{
  "n_layer": 14,
  "head_dim": 32,
  "norm": "layernorm",
  "norm_eps": 1e-06,
  "init": "normal",
  "init_std_o": 0.00484,
  "init_std_up": 0.0256,
  "init_std_down": 0.00484,
  "optimizer": "adamw",
  "beta1": 0.9,
  "schedule": "wsd",
  "decay_shape": "linear",
  "steps": 4523
}
Each number is 128 + 24 x the weight over its row's rms, rounded and kept within 0 to 255. Layers, rows and columns count from 0. Numbers have three digits each. The size before them is the row's rms in percent of the matrix's.

# layer 7 MLP up, 320x96, rms 0.185, rows 0-281, columns 0-47
109:161115092112135096109151112124126085120124125119115133073116168118101182147145107105134130137167150132139136115115141140116143116096150149127133
090:136121134120089155149141116121101181132134138148109155126123137103140182150108155143108098163140111133148156141083135118101137147099167125131106
084:101152116111081106105127109111137113140128129135156126161150115116129157166179171160156115166149115146118117157116178110138155123105182143165158
095:070110149082156085144118139143152164152147109120110140125157122152110149139120112137081139137173124116137103186115190090119112185153130119120133
112:141151118091153156095102134095128111098095135134116131129162136092144114155120105145116126112132133122169095094141131138113118132110177102140128
100:090133113136107108118168166132122121141169149141130118167175140104118164180110115094127168192121140122144099107146170113120108165106135117138138
100:092117132098095091107117142122175102145156140097152105113121147108132156141114159147059147107121125144161149114116093117143124127163159119087169
094:131125110083148148093129145087103092147166113077130120122163127085143145168125120142122133148127111176162163122148166129109120117124140142165178
089:139097113110118140171128172111099124123134164114144084151150102131094135151089173112094078114140138155163134141131107131117106144096109152065117
112:155135115140151109092149154094112118117138127104179108136115179129135142148144118134116172137132061179134134127149122113134121105121190125120139
113:132143111079135137129095155135148112144112097071143128096130184093130118141157154141092146120123120167153130114168119085125115132149166115123135
102:065158134109121095100131109129127118176108106144138118138160147085119146121135163117136116143144114130155148145123137172105147149098166117106145
102:142100171129102144119085123114111163144086080129149104148111136107116166131141159151102087118141123153142085137137108114117151137098150143121131
100:137115115091152155150168120111128138136114143148137175073099141122111148143146140127072120181149126140173091124167153139094133113092118123125150
116:146093108133118114152090165113140147169129120148145107100132150123098111140163124112100147118135100130147152160144135122136130120135164103065143
111:134131131097101135166142161132118124155119141072148115117128112115105161121114191121155119161158127146171142155149145116099098167090111148113125
098:080087130148099106157112105113166104122135134128137110130149145130145102170140119114124146121135097126124106114142114100162118124144136090111110
105:149137168089109103141111120108120155151107105142157103116173115139107107144134150084121128144127096131147154136150069110118098154112088142100125
094:146149116091155116150157098110156076125122141057143098096120143121133121124129129125105111112145142140134150133125132133136129163119082089138099
111:114136121130116117122147156117142120154115157129147141097114174093083166121152114114136155151125102136142065110086157126124160113109144150077163
098:114143182082120109081115113109149134135113132142161123132100157150086117102149138092095133107149124138150147159129101106092127143122152113068158
106:136127152120112139116176122115123137115137160109147145088130115134113129133154127128147153151142087139135101115144185146109111109049141152157155
121:114115149164077135152112118076139163101076110117168136123150110113154157141133125110127111114134104126134067166127125096143111130087087073135111
097:139161118124152137135129122148108129168156144128155164128147154085127117116136137133098123129157123164130094068142138071151131142127156092095185
091:101126104125078109093097095114160139137134166156139140108148123142128128182140136135159127162154075103121083150116164135146113118092149083132097
114:172161107100119137157151151105137152150115102119158125074110177097102123111155130131107128117129093144146125117140115102145098134103128163110121
096:109081136084148115105138107111121127174138145093143144133168199127135122088151158125079163145118122113173139138156097112125141129141093128167136
083:095156140144098113036135135115148146125123132097173118148091158149147159096117178110111130094126105145114134138128116118144141139145110126137095
099:161125145136131150115147149120123130105126130115148111107100143146091130096144122120119131115123067103131080142163124085112119148116138153130112
101:110139185143171161086109120095103136119131122107171131120119165123142118113116123118119134088135111130138108108147123070102115126111115153097129
100:116147143088150084141115096086127134106112117167142112130138135124144152164110142147094121137131107127149121162148124139137088125091132086132162
109:142082144092130152149098089106117092188093141081104145097130134127126168159127151137141151152125116148151102124111157141105156143081146071091145
115:148117154106116148050109097120111128149106110108150164129107151123149125116098133124135101136149116114156102117152116177101150158113169127103140
100:093112132145141135113134090125116145161095134105172146139136147135112141178132141124150076191160138143147110153165140164117134137094131125084104
085:154100172101137113146146157105168096139147111166167098129140136101129131183196135136128122143119095142147133145158186122096093123102137109090120
085:136126158157124123118098100107153148137107102108153126091117132070091104104184132131113135171117129116148103149172091138082145088109141156127095
108:126146131094101147135088144083140135111118133120132083155090138119122148122126152109100125111141143125148147121122160091140078116096105132097136
104:126157109075127074145152127106114162143150097120141146104133181128110162153131138151090156133140147102148088115088105141168092120117114127107107
114:129154123076141110133108104113122097157153109120141113092160143106137167171148189107116124157126125118158086114110152104080116149078118159126124
111:129130127082142130131100118097107135182096164120109104084160137131109163093117117134086130107147112137153097148141133088106162119125122155120155
096:104139155135113138125148171129172136109140151141114121142129141124150125123125119150092133112119127103158087085141134097180102140121112094112134
119:129146098068178134077124144106151132136135160125187145127134177086096143132133129141111138130131131151157133078120112099146118124116145124125151
113:100106108110147142125125116079109155122131080167133163104130144139164103132119150143113127139148105114155110138163110129141165140127112128144153
093:146110166124115144092132114150119131149129059143099157133141136146137124121119123106087120123128139112143092157132080117161129097148131121125118
097:125079133121144137096102150140125114157123154127127113144125139116125176122109144130066170119119137161174110142149147102171144144116128085147142
095:077135118158093098115077154109105142111094148111137120131126122143157131116109144132133105138141107185138126148143092118144150174110124099135141
094:121175130147121101157105136090129150136132142144138123128118122134116137109103084130129103173178152162144100197126104118088129188125148118138128
102:163130125120144110098138123106114122162132121122123114109136123100069158084147156111103116175150119155152114120130142169072140115112116164115159
111:129112133091153123088156169095152132145140105121135102096149118111104147148145113155109149153126084095148083133104171127130101153129125105134121
096:117119112119095187096132133111078112160134175127150110144144132157143136084070156125103118137145107117138147108168102106134133135118167122128149
099:092124111149152164113112143114130177138157142144108138091154129071125132100125125107114091159165087162136109133165104117115169138109129124157160
107:139116167116169112124105130106156113125147108106181121062110156107096101173179173113122152105122077140129159125165130087135119137138156140092107
104:112099128112147120095148148108112154127154108155115175117116137106133147179113159129078132144170114158142150096120148143109139135115106167112201
104:099159112076162114107113137146149138158121112116127107126133200109118131129143089140126137111133118085136095092120169107185116167148132110109094
104:136119182091138121113129117088152134159076086085101182093160130101124154129115111158127128143117107140132143087147123167154132127093126113089176
094:109126143116177173094140114117114140150105149119141147139106150077129170142138115058080101088137140151147132092105137139129122112111100138086140
116:102134124173151140115146136124119141163092135136095114136146151079118198106136121147129128130129106169141121139129173105120150142095149124116144
090:112163134114095148112114153112185121178107105132143117127110147108105153137145101067125136119119114116129114139102111127164113106104140134116129
095:145117104133152093126118168091143123096165140067149144148158143123135152135103110154112168131118112126143111137121109122109094103150126083104122
100:070102169083084098119116152159150136127109134115167171117130133111144098133132116156085172143121132131168111090145110113153159180149128134145117
094:120133150106113102176099153112165121167119088113136152084181129110105144159175152133127153122105086133148150172134142118078102095101120146111163
104:116167113126119125084119134147149159171133107117115119131149161086123157156158108083114132143122113164142120134157138118102125102103155141110154
109:140169121124108137100105131113126153159075136105117094124107148149121150096149143136112128168186081159143124129136144098099112130108139115171100
082:136131131094143162095080147101125168136094138100143117127168137134104118168156114077133100165132086136186100152179148149102123119113141110131115
099:128088155095129120125132158129148098126137150128153085136117158145165137114146146130134125151124129163121118108188138097139102144122135120146137
092:119114131113147142100156139090094104120129095106148112136127125102163177147116126128153136200132080154126139086166172125137120099093113119132087
102:095148134109112084114106174107113134140157129141104131134156117119152189129116120119150127130175074171129119128128122164149099097105143088105128
097:145125154173109137102117122122125152182118063158103153113149131128105100137138142110106122110141092147146104199126140120116108113113176149101108
106:143157079127132116068134144118121128144110132119126153123090163159119139093126105152138075168144111120149107107157133133112143124111146138121148
095:118148114141107164104133118104117109123129158137141168142114104113074140131116147133113079113174149117135115108146130111095172141100158149139158
098:072108153113156111147116143084126140157151154108126135116177130125121133161118149149142172141131102159144131100148132136102128141131131138148172
085:159083085093117148154126104124131104146112124113149115130152137142111167161140133130133160139120144118142099124126118080095112123102114075127124
094:121121135126099095121145164104122089141123121093147150108144147071129137146085179129120151120125137159173114094101117164107109127079127096073183
113:112131183153127165099107156125112163180087138118102142164136134125112162113114145139116147136125111182134120119118113156099118094091163130139109
097:085129074117121099069108123120138121139117136109118114148158164154095128090153152126126113146157137111132081090155104162099123139142122099143123
091:079119157118139131120151099120141137157125116117144113124109166129135145129105146133132113132153131141125127137122110122130140149084172135092151
105:149100112132118126128142118085128152191117147133129169132152164120132130145136156053134134113122106110135097131140157164077121127130185102129139
101:135122119088145080140096135115111097122159134143129154079131136153101114113100144090122173120160134123141158159136112128094143158148088137121153
093:090131188133123103083083091110114094106134090143109099115160098132113110131121170116119099146161081162136157161141134136105144161122155113120131
086:106068135103159127111118151129142107162147129117087144139128158126142113144134153111138133125116098088132124156115137178098152131156160141105137
085:121141144112134126107131160102203156097094154169166140109084109086120132108163124099126093158137101147144112133151162131102089138138145141120156
116:097121133144084160100133132113146078122125119111143118137100132080138132117101130145095111146141092150147108108120139133181141107080148153091134
100:097104138102113160127135154122122121180142086174120146173155123113134184159103116095103127175132141114130134152138143112128147103106116134141125
104:132130148117135147071132126129139134103119130120130161103170111131100168171139120106130098146156145134131127134109158115062095169115169133111157
093:137136142090147146154141136131128100184129141149104121116124148127096142149131194074112147161152108112166119150100160113102132110093114132099142
104:115127135099114141140143103114114136182114114106135084122118145153142130111112120111086093147161114104164128130116159095150088103107119108087123
080:107134159123099123112147139107113131155135141090153121123108163143112132139123170123112134164173098125147111127144154133102119116140170142093127
118:156132137108149118124112161083132114163128152092127138137087162103137149131136114151101124149137103180140122123100157135168101129153153159121174
099:137161131103156095103161149105149100115116099099123144095113162114119122134153113145088094119124109114169154160110168114133141121156120112120181
113:114108093090143130115112158113179083107132131108147127125097153044143144174146153142107141125109136142164106103123127145145144141140140103117180
101:139087116093109110118109169062127113115130132131129158116132123102116139167113120095079140153173103193140132120145136168115155133123167079124150
095:151106104114148089128072097098163113125100154114131107117114185132167110116132143147110142125114125129133129188110124143154137114120086117131137
100:134150090120113125103127136133137118133098083083120144115152134100149136129138116178088105160137070096136113146109115171143143120149193104119138
102:148120147112087093119149168098149098132096126107127144090189115070146122178102122092111155131112103153143139106159190146131110124127116143127134
104:136115113108147105124142170089139092160154129134122111154190134119114143173151175085141163168121123118154146123136172119066105136135130140104145
101:113108180152131083145112093109148122149097113103119134103160128156106155160140096135128148161144136140133121143085164136109087129053117117096143
112:119146104138141142159115145077101153122118106148142080132126132086125131147144177094123067145142113125133130149151100152162138127104142094135127
096:067103137120096132123099082113127140111132157143139166133162138108127128117105128101135095144148092100129087114147124139127175137100077150136174
097:118113160108159157105138160094110113140124148119151087139142153086091136140146128101131177119127114134156118115182137142103133137104101098101132
098:113143161123176159112143124102164129169152112117129124142138187091160127108139153119083105126125132107132103115144119143138086123131120120153138
096:118088116134141093132137126103106127147102174132098085138178171113131116112118147118170177131142100123130079102148164134124125150101088135126167
093:152091136097142110127095127115169098135088110072113127128136164078112105177128117128123133168119137170174140135157168137111126137121132131121157
109:136172156141113107125102110112106125128138149127157122105101159130180102131112143122117142154155140156162106145139167121135113145135120140114114
079:086103121099144117119144103144137081141148091131163155125126151119146137150107146142165134171103147127139100144110086158124160172063180113118102
107:132129150152133117118079160080140156126127119130160143131141115109064151124161118093093153126147103125130110194131116122082117150103158104136119
089:143093136094142144101145128139118123094159130113149112103112134096121136208138144155102120144102119147193130078140140150150144091103100146167110
105:135115140134127103114113115053122089121129125143148117127145109100101117112127126103129102121148141173146119154146092116121127155116143124139148
113:131101092106117099122130126089149085144166121103130154085154117128141142131113106123098084177144115110139108173125145148109119102134142128112184
114:131125098114129125111187138105147144167132097135126140112103162102134156140123110144100127134141131073141076120107104193147115140110158124134161
094:134110127098124057111146162117147110101111078100126103110109137143153154154123143158117115129156139179150162156166136134117104165122133151129124
112:137120104138094066102165143123120122125139112143121115130122140124125169190111133108146129162138104115148101143137149138117123127074108133106105
110:075150119125062094119132141130123131144103175166151100098158133117084149139141173101126151112139138142160099161112116112121113157108111109092137
116:137123150143146128107146150104142142151131126077136159124154160129113162140149145126124088139142124196127153109126173159057113125098138105100145
098:123178170109158143103147112091157125143118128102159102082116131069108141122168092101138144135110088124153099099161137168165100105127154114149182
078:133117111125089086123127188101166112126130126104094133110117109114128146115165160136087127109166092206127132117136169126159149110119110088110145
106:128134158105130145126141120082122129153130082115166137063097138076130121129147136107115124110127095136147149128149133109151136145117087136130120
100:165124114112163135113142119121128146115131134130106149115133132132103121153152200121138116156148124158171133090113158145121126118073084119121132
103:153091130143116164136101141123102164142115101099133109125110152086122148130125127164157130164133067181134092124130150110137167153103141097157125
101:100122167122144142144103126110104139132113092104150132104097132113109128159153132136133176128148096154147147157178139112138119120093116131140102
120:143116136122176157119110125120121122155088115104104135133122153129125135107135110141125152165116128139143073132149123136132110115124151091097134
106:113066109128124153098129127143100124143116174116106084145160147081130172134129113105120127161124108148143123117160160174121140118152145113140181
113:118071124089167145079120143137120117141141173100106134139155171123150147147128122138100166103171134139159136115169130099158139145166107102129129
111:119101154127147120150119123108155086123105142115179084117083147129136109097132155139113104124142128176139138094155121123117127102129116147141115
111:132140184135130162094110120096117118126107136134127160157141115081119171139112158084121123127133094153128121152127145158111092080087095141144156
102:157106183131085163088114142108121172187100090115118109087114129124117130102145125093115133160138108120139129158143101116079136102130138139154111
116:122119143124131115093104161134159095132157158158115156103138148091133187133127128128103145129110116118146131112106138128143157112129160137158175
087:126132138099110115078151122131093143113145144145113088135125142133101200143107102132101109170133126145173142120120150148140135106081107096136143
096:154134187092173104135132139111186133125100104101141099123081170123147115126130142116129137127114127135123124142157107123111086124128152128101129
078:131146110066130117123105135075149145148116119113134176127123140136134191144139182155071161133127115123169122099095133085129121105119152102144133
106:133112158074170153107152157130126140148136109056124114103126160125153166161138141102100103132118117102131119163118167152165104105132131127102132
091:132048110080130072123136116157130104133147130089118100136154196139080132111140134154136161165128148134144111108156156133109132158135155122142136
115:147127127120156127103157152120163125164158142116124160120112147128124119151176116118153124127108090173136079144161156162152073126097168151103153
105:116164125109090089131140189131136138176145151109157111127121132139096145099119160123115159132138072132143089144098142092106110168108139107136130
099:076119106119084099124161178113131085136164166120127153140140132122139149127126184111151142100135109177166142120138146152144127096112116109157120
096:122132122119118097123103133119130146134111127115152163067153124131157166150117071118133173157111103123135127144139144123133101099121122127152152
094:114120118106100127149115113116096127190078145139151109115141145129109175110117119112134149112143130154156090187117127132131166192089168142103173
096:152135130116111082124134150108129121094101149113137135153132126117096162130134157075153140152142123130140123118161131091080153167074107123139124
102:123137111117142131142144095109120147123097112133139132093074160125160190118142162096090048149137123154169137144112092120148164142128122091126145
072:152095104129110121123106183122163131139093137116099130111122151135145129141168106132149152127125111146130117151111122092115100135094095110142152
105:143100122129127107099114126132152123120110151101149121130123177125182135127105108138077135119147103136129103148123095135139117101127170132147158
102:100138129114132091098172176098141083108122104150123104148154141120105139148122124122128153133118119153157142126111128166102120163141177098106179
112:147157118089148149126093092110136138131114136154144117090103134099126159144136117099131143124193133155121092140154098099087144130100167125140121
106:149120105151154112147152118088143116151120135092130131127146174129088126107136140104124100130142124155148098131137166133048136127109132154091095
115:099129131107139144139129103122123140123081174134149131119130129112125131096140141107112125123162130158133125110167127142123129159075129119156114
107:128126166132144127108108164129139122157101135131132132158146138108072148139161180113160131126114148149148112107105163152097104130079148165143124
108:155147141083129155121094158120141092108085097131161141095137117079104144157138146110167110118132133151133133124157134115139101149093135131147154
097:135163106123133101159151158109121120171153147108148144081121157102100113155112143130144159135162134128127132153105116109120106150105134147123156
099:122152188117137151138089118112146135114097098157144121108162125077122132154158136102144133134105146136132092118143097124087089070132126123146154
091:053152149129111146148135113124126121103129133146159080153134163125182133140118133133126109142131139115135091105151139100150124102092105106123105
100:133095102128147121082155114088147094147141128111116120131126121123093159130143091101141081124134120127143121186125108201126128157110157104122189
093:110152137140107139145097107130142182142104132076124154117148120117125124104154150136130109095118125133139075108111124123166119063091110098138132
087:094147086145089112123098121120119163142132163109120109140162134157092146135129168141138158155147068131123132113125131146132140097088170075119153
102:132130116122136166089110119092133133130118113112138123149121114086137197154122139147119111171135098119143105126106131143133137118072151096156162
080:158104174117094149140105114118118090150158116101116136159119123117090118152126191128141161180117127114162139114145129158067119127130141135128153
109:139072145100101129127123114116138117159119138113154119134146172123178120094152150149157129158140111144164116124157135133100126172077109113113141
104:165106130103089129117140150095150114177125110102123124124142131129112135125151172128071108111141134123143145160123118176092123193146162146096143
093:085097169126159121138095169118119102125174147154119148125120151121112106158146159159137149096124078135139109149137142161122091108132136067116106
107:126128165105119149126111137071145088092133127117159131091108129115142153125127133128104162124131069127132121123138136093137104090133141106167078
109:140129133079113129131104105133116146158088098110158094128118165158129162191119133138092093143143113146143120160184120146137136141102134096123122
085:101097127141105145104106137117121171154131165155082127141134130134127141097105135136129072169158134123127130128110112130100163131128113120200147
110:139107095138115132152101155109136132144114091129108135134135158130177156155138108123105177148142119104145062158137176139146110121104154106115132
091:116149147103137122053111136091153122117127168114161135099144136057114113114162136145129139102140117102159125126165103127106151135122099165183105
109:100088126143139108090097145097110124133118178126096110144152152115101186137120118119114138124147091137145107150166144134140151146139121115123158
101:157081098114140185069132143123140092132107111061161104139111128100140133126154126150141080159122093119143102119142153143132136096088118136125150
100:126105113116092079178122135117120112167116127126108139126131133130131129144115145118114121105149145155139116170144104125093128181133159131130122
088:087102157124126142131112097148167114131117116133129145152077170142144146176132135145129114144147131167132131138154150148114151159095169119123136
099:093114112125118089150134085113115103137166128121100161113186115127154129147107138119117141144118113190149154165132132138105181146127140090116155
109:151154121113080089118093167113151143163153137091127117119138117143142155142112166132096096150166114135149118163106140066123113176131122104137179
108:102116151126149128124094158070159124150126118154133128102112122105165122163138129121086152162136114139143103118085139146179110098110117153095153
067:147095091105137127127165160158111109125186167116108157178144142107117119230118136151122136167129113136139120114137134123156133135143129127082124
096:189075100116171139149144127095149131136118120121084151097098145134132127140130145114107121124136144156133103111135108151126157056091116157104138
103:133121136114101145141077096127148150125075099131096113109084150112145149129118208141113108144166151180143092123121137140142163129085134159119122
090:150108117142119147099131156121133110142123149164134166109167102142113175117105129092097140144149125122120079141090144147083114098091147108118151
108:138103164106157154135119150095145109109102121101187135132099135138143153147146131139130127161123098167135096116153131115157144103079141101107143
096:133097164119148123135186129108168129143138180086123130136134174105118145105131134103117116110101082135133115092130130127147130122124140089131184
093:131168141123164099164113130127118136124062109122133111146193145120160100177130140095114133129115102125155130142188136126125108134098093090115099
101:131098136124116091094119142132147123116165158090149127116102182127146104113156145146143122131120055171124075101152130128107124079133139126167119
106:131107150101137141125128109124126120097128110110140174119097165141104172156128116105106099205128145151147122139149115154100139186092128141105150
095:096130138108127129145091145091159117124090137110145111105140125086183144131113123114087122136120156133141121167163074103119102185132091096101161
093:072155154095138137135133105119116128130142135162129139137099140134148106163122140132139121147184109211155144141120110152125134175117093154107144
098:133129154077126140121112155113163140103135130131133151140116143125085153149116146112080110149129139143150139114122137124134121145093140128104178
086:125124117094101178104118174137140148135119165095165114133122133081107162155123123094089111135117144156172127113136116095161153127153144086088129
081:115142142103141124113097128104113135127110125136147100111092168125159105146149177127109098121154133105140144066135115167118118074108074167135098
095:111137151136153122131142148148122106121094153100133191124193145095147147162144121139128172158108118145144111113139154097136106116117113132170093
106:112090177113122078155098099091173136132137112121103139105137120135164151154136130142106139170128115110140121165177141127120114114132129133148148
098:102118164130141147127116150124160130122105092087171138120123155084166128123109104127093138134123133169153129130142098078165159098121091148097122
091:114107155124112093093133101111103144150114137098164093144142160123143158117086222134116095149149091161145138140140108128113144162098127133115122
092:123065138101113139079148156138111134135150147081121140129162159138149112102122149128085168120114122109183112111147112130149146115154090113157133
098:124144110135114142139105131144166113139137123124141117095162161077100116134151143136103113123120136116152104119138109125085092136166205153111161
106:168122104105150119165114140097147129111118101126132155045120139132096154139175104140128199106109127129147086150134117089141131125086169111098141
099:156154142093073057095138147109097148146094091144112103104175127129140166122098127116103126163141107120158127148119103137119140150116104126102126
101:143118149091147119125132155117146155172102094131106128129134145138115137146157114130079135181123095122148142160124174119132114136117145117133061
095:130137116099121126121148089053110139171098095080135101113088150120113146099148116150116088158135112098145161141141155170138126120145105134123117
100:136142111107144155132101146121159101115104158136153146150097160164125142118133131114121153141124091115132073102130165092117093108098167098138118
093:136130171121124124111117167095123164150135123159103085097156115092122147132145148102112127154142099106153128166143155131103115062133122112177078
101:101126158157140108140133160114118107128149113126109140143147122114146118137121100095117143191154143144144122157167098142105124147138106135138132
075:088102121128105122168176162152129137129135124125115134118150178166154133153149077130138171116128113104126124097119138105175138127123078122120134
096:150128183154139155113113079111123146148129078139146093055110116141135126127129132067121091097143098138160142159149124126095094135132123144132124
083:149092135096118157131161153117131123146152125153113151120148128076092138151078122141105129140116121074167129122092184134113177081108138138127108
093:108075203125142097087146109144146120173137098068139116121157140119125133127174113137154170143118092108143103119154140165081110128138133126152117
099:156158117115128132133134148091117124127091138084112099103155151093155148137130109117165126164115115125138125172139153119133100165086110120148159
093:099109159129100117122135143103130121175146139142087132161200118126130152120092111092112152204141105119169118171090143109073126141117119099153130
098:101137174114118151125084132087129106104129121094164122145080172122120124157145130149121135130132107138142129096138173106133125096097143099102095
113:115132137124126160113115123094133115130136131125113098130133143116157126122103180085105097130147113132135143149187118096131133126106101133173084
083:098089169126089119126152138122119175131126118131149147143134146103139117149117187129131140111121120141140160098142096183117133080137178096135116
100:115122137112095100121116144116143097121125125112135134138168118136115117168136167131122137110126095130141157103133192105166101123098133122146156
097:105099175126140129099138112094110134112145076132086139103170130146118154123134105104148148119163080113152133168161162098084140112124085147159143
114:114121165119121103126130143131125096141168126096118156136165132117151114107124103120147189131119111163163140118150136099133085126129093117107159
108:159088144117124134117150135098136098151145130087164104079156165117070114106137156118109118148132119145152124130177124117124112118147133145156127
105:104081130113128160107117104140137108171125129124153146116137153128133133153134121143079128165119119127141111120110151094104133141106120145091131
098:141146118139107125115101101113112162166121117123149139135138130121123170126159136152121104165145091125137084112130140175176132105145093064155117
088:106082130124137122122119115115127073144154174146113100146174164120121131106119180089146181147115141091171096112155157148087130104135137129128152
100:123104162099122171129129149113144108179130111148174099153116135106094112134135159084092118169130120111139142106154133116170086134133153104071095
103:116150094105098113117137176085117118158109145090151095156103150166121133138135135147073124171142109119144128135106131147131153146098158139083118
110:119135148126140086123112114115149170155130121142146132100133142115091119100201150078082174132148100147147130136113130140091123104107102108109122
093:129095105147157123132181160117136088131156171112120136137189197117088134137132125110149162113098105109131104114122139135090126118117130103151111
108:156119120073150146172135093104108139187102145134124126068131142155143146121134094114138140154143123100131089141134146094099144125102148103135115
085:072100185130146120148105112106139100145130129131181128121178127092131120155169132083137168104102068129135115141128093133095128125110131067119133
114:121132137139115149100138126094116127127134129097161094104132153083169136096161178127124085103143092118128127095157155140105140124138131100128108
085:105138111157158139085144168096182157111069130123137122122103117085114178114157131131127125104144112155125124116143116165161103134093155115120115
092:084149152115102099144092105107112110126134089113127128101139131158132132168139155121147107144126112103136126163150121121095144136093123147148097
097:125097155126141118092121151128164129185082057126104107131126133132143171144113134104108117158118151113136113200132133127115121157144119137131106
085:094130142081176148130166131112131111180120122117161095106105149087131114112150162139107167134134116144145131097124176103187101108135119105072127
088:081114097135100129102102116106129111141146163087120142136168152134167103149113125154125110124124113123128123122113120144186159134141176103108178
100:112099118095161126155168121116147141165105151107146159121106148164154159122109183123119148136160132136145123142135128132146136145077104094122155
092:115122134077149155116143149103124194215131104124120116095133142123175138130165147149113136136119117145133114153100209122146106163109089131105094
112:142140131081108113126165147124130084147153150154150128066109133130137120161133149105104143127169139143154100131128133080104127160110170108120130
096:091153146108092126093140124131181142102119065151131139094140107127154170156141134138084094132147128115125109152084131137160155122106138130090125
077:105146163108145135145111117103119094134154153115136142139174122105101166114119136120132108145125098127150161164158160147099102120120141087139159
097:133102170108126110144172128117129168155106127137107169102157132097137118117127115116094154135126093118172142186128153125136094079085117097151099
117:129164119114150107074133151131118159159132136074122134128113170097139165100145108117130141129159078201145125142130133137104168127123144138111139
087:081144141113148104129068136106128113130146158128122098135165118141102115125113090143129169118173122114132122197153099154130120162128140112177153
091:140123148120118141096116113132125088127076168115156164135116156133116156157127186132090115152115156148163110136140116129106126126082132124126117
120:123124115101112113143085134116113117190099147135128115109184121129116189132115125154147119119148125145149144154143152136119131157080149107079113
106:115109118139080115089089141132139158132128147124131094155144142088138146123118150144110102154156137152128093137150091090099098143098172129111109
102:139125147134088162115146173117144099107111096131113091134140123139090141156135173093113165144134074121148118159134122096097119156088136119151123
080:043146151133115119144114142123079141132102111170119162137142125104159125139102117098100094157131131104145130127159098136156163142151137101089102
086:122131129087126147135158156096138136111077143140117113126142154069135177135107182127090124126106115116149097120087162113158165108102127123140115
102:142132109133154149154118119055129106146147145143125108097117150096121115151132129079127124192146143130144113161144134138082101093119117177092159
119:132121114131110151112091140091119095179120085124148107126133132164166120100147108130120146131146112148143114136140187132151129075114141123128145
091:135120116115145138149118104115120097107130132148170130080100160093132135101137119108089127141116146163171151112178104108119136099136117115178081
081:146087095110154114094130103130100141183138168125103128105131184112138150106100159146080157108140117156162104132142127130121150134146141085145117
098:107129165100106105110070120128106155153163108102161153095117137139129111113141130112096161114148119111144138104127117138121130107136064118093130
090:119094137116149071138116176094129109153139085163102139123185132097176118187145108127136169122139098133150117174150126155125133099128114091101152
089:098120141113126096108146115148148105175132155140162154095175132094076147118130131109108175192113100162141112164113122082105134135146124140118132
094:132119117122129115168159093109127100141128110125187129098091143127095112122133185112092142107129145139163134126119100096161137124098116129093110
115:113072138092114117146121117125123083166133116113142141085169126133127135160132140104070138125126130104154125129165161115140108176130118125088127
102:131130156098161123117068123141126140144146093155124110160096117122110150177150115114124101157126132113163141114144153113149142104133125154143129
099:139131135100081169132090101133116159143138103129143154061086119110137128139146104143151125142137088121143110146147166118173152101133128118124146
105:103130169116073174049117139132130123138129088128145130150109138109099180130116159107113087150152133138143122119116131107133154101120136105085160
112:116140152092111103095088128092125104156123182151136157090151120099140177183128165113117112160149129162151133159121125152088137111098115113143165
097:095111135121145144140128127142115153120147105146119138084103152110172100116106104119134149108126088135123085129108137135184153142105110141112176
095:112131149120126123143094145095118072127142146142161109094152116137124111183131105092154150134136133109140116163179144127061097108118169109108116
092:127080151098150095139132141110138116166102128114134139136174118094148135161164119128114188095123078162152111151110133154102116136107116118106179
110:127123142102147132137103127121129089107120154173159164121085151149107139152154148095089131172139129132149098116144147122094145120099146155109130
080:069164148103153133136155087129102114150125117152161096130149139129152116156153145149148103188121121114151094128117083192106131112115129123114106
094:135092146116102131124185132110132148114149147111109103132181163093137142135134133098084172123111097109178099123149159104136103106139143081133137
101:086131136141151094164098137106140139142121160151138129098106127130100139112144138104101195100168124180153080156146141126141112143088112090127114
100:116138150098130102103132163108139142137135148112134135081174125115161124136162117104132171154133048137149088131155114119109117131140145121159107
104:125089150116105095122151128116127136166141134088141157151202152118140145122141158146112185149118110163178113102158156168127114133113127098143115
102:121116123094184141126084150096178091096113089110152123140132168119160164169114150126131101118126129092127139128155157140167099103101143111164124
102:096139149113144141128111077132116144104148124142153133134100150159113107136147176097124101151172123151125138132167117080132131122132146170153114
110:116120128129096138117137151131138155175123149139132118148123136083100161110156137137152103152144094130137101103144121164089137121082144120144110
086:126095085132137126125080124125139144118144185149123130114161131090162137122177137147137155162151110111131099122125112131127133145122142088132150
109:113143120117111137142163172108136130151151154140137118124167153062130126143146119081116100156124140126147119161160177067115136153124123135163100
096:131123167109115142063133150131151126162107108115140142137117123122103159132129206086085102093172123137143148155113133112142152140108147121111159
085:144097161108112120109095122108113138152106102146105089130158141105121137128129107137133099158125045112141128129187149168128119072158126077113106
067:178129105112092135112094186102163149103083131120112109125124125114127153104159106125094096106119133143158133143161140121095153133128120137143131
102:148130087105099152152105140104165122148100163139147158115124133111118126105152146131112177140149137128128105083152087140134126116129154093179128
093:144090083106110121115129107101158086134104116097126124130127156139140148162129167156114102145111134141151118134137132126131161115118126129170124
099:133086128143126082136086123133150141187133098131098150101102155115130135156149144135145156152133119174155082146129095138069143119100133147114142
090:101100117091138098133153108113149097139145167135165126122179140139120088114138178078138167119153124121135108108157115077119119137122113089149146
102:132127150100150092123161188145125098171155145099144105117162112117108136164119105097127153097118135139153129132145183127128096176139140100115111
099:133100127091151140112157121093134079108142120080147159128107149123147122177130123132157142126103141143148134106135146071121136155123097163137192
111:130074101119102081166116096130125106172134133067150089097128159151156119134116155114133162152132126136153107165122149120114118115119124135114183
098:107103188100131078118147131107174130151125136123103161115143132126103152159142154080157143134111115127130097113157138144097116135104123110155110
107:119114128137114110103126137130153131150170130141138143141150144119101121119132105151111108156147139136134099143104123122149144143141205142114164
092:139120104121083134119088148089140158164103115102132095134163116101126147142158126127146131126135107161148138133161109089091097104062138102139170
087:092119148075094138136127157078106113118144115119117095143139108135095141142099124102107087177137122149152159086147136147146150143138111126119184
102:110117172098148130104124166146140105149138104137134095133151114104161173109134102139121110121145122143152151171166125104065132162151153098145148
103:147156116120121076138139139105142072142130116133100128117150148150110159150136123088147162139148121109137126191109151136063106150099143105110152
096:153096096147084101106123114128122112166127171108137137094132144078114104118151142101131124180150117099131103171124115180064135165135182143135179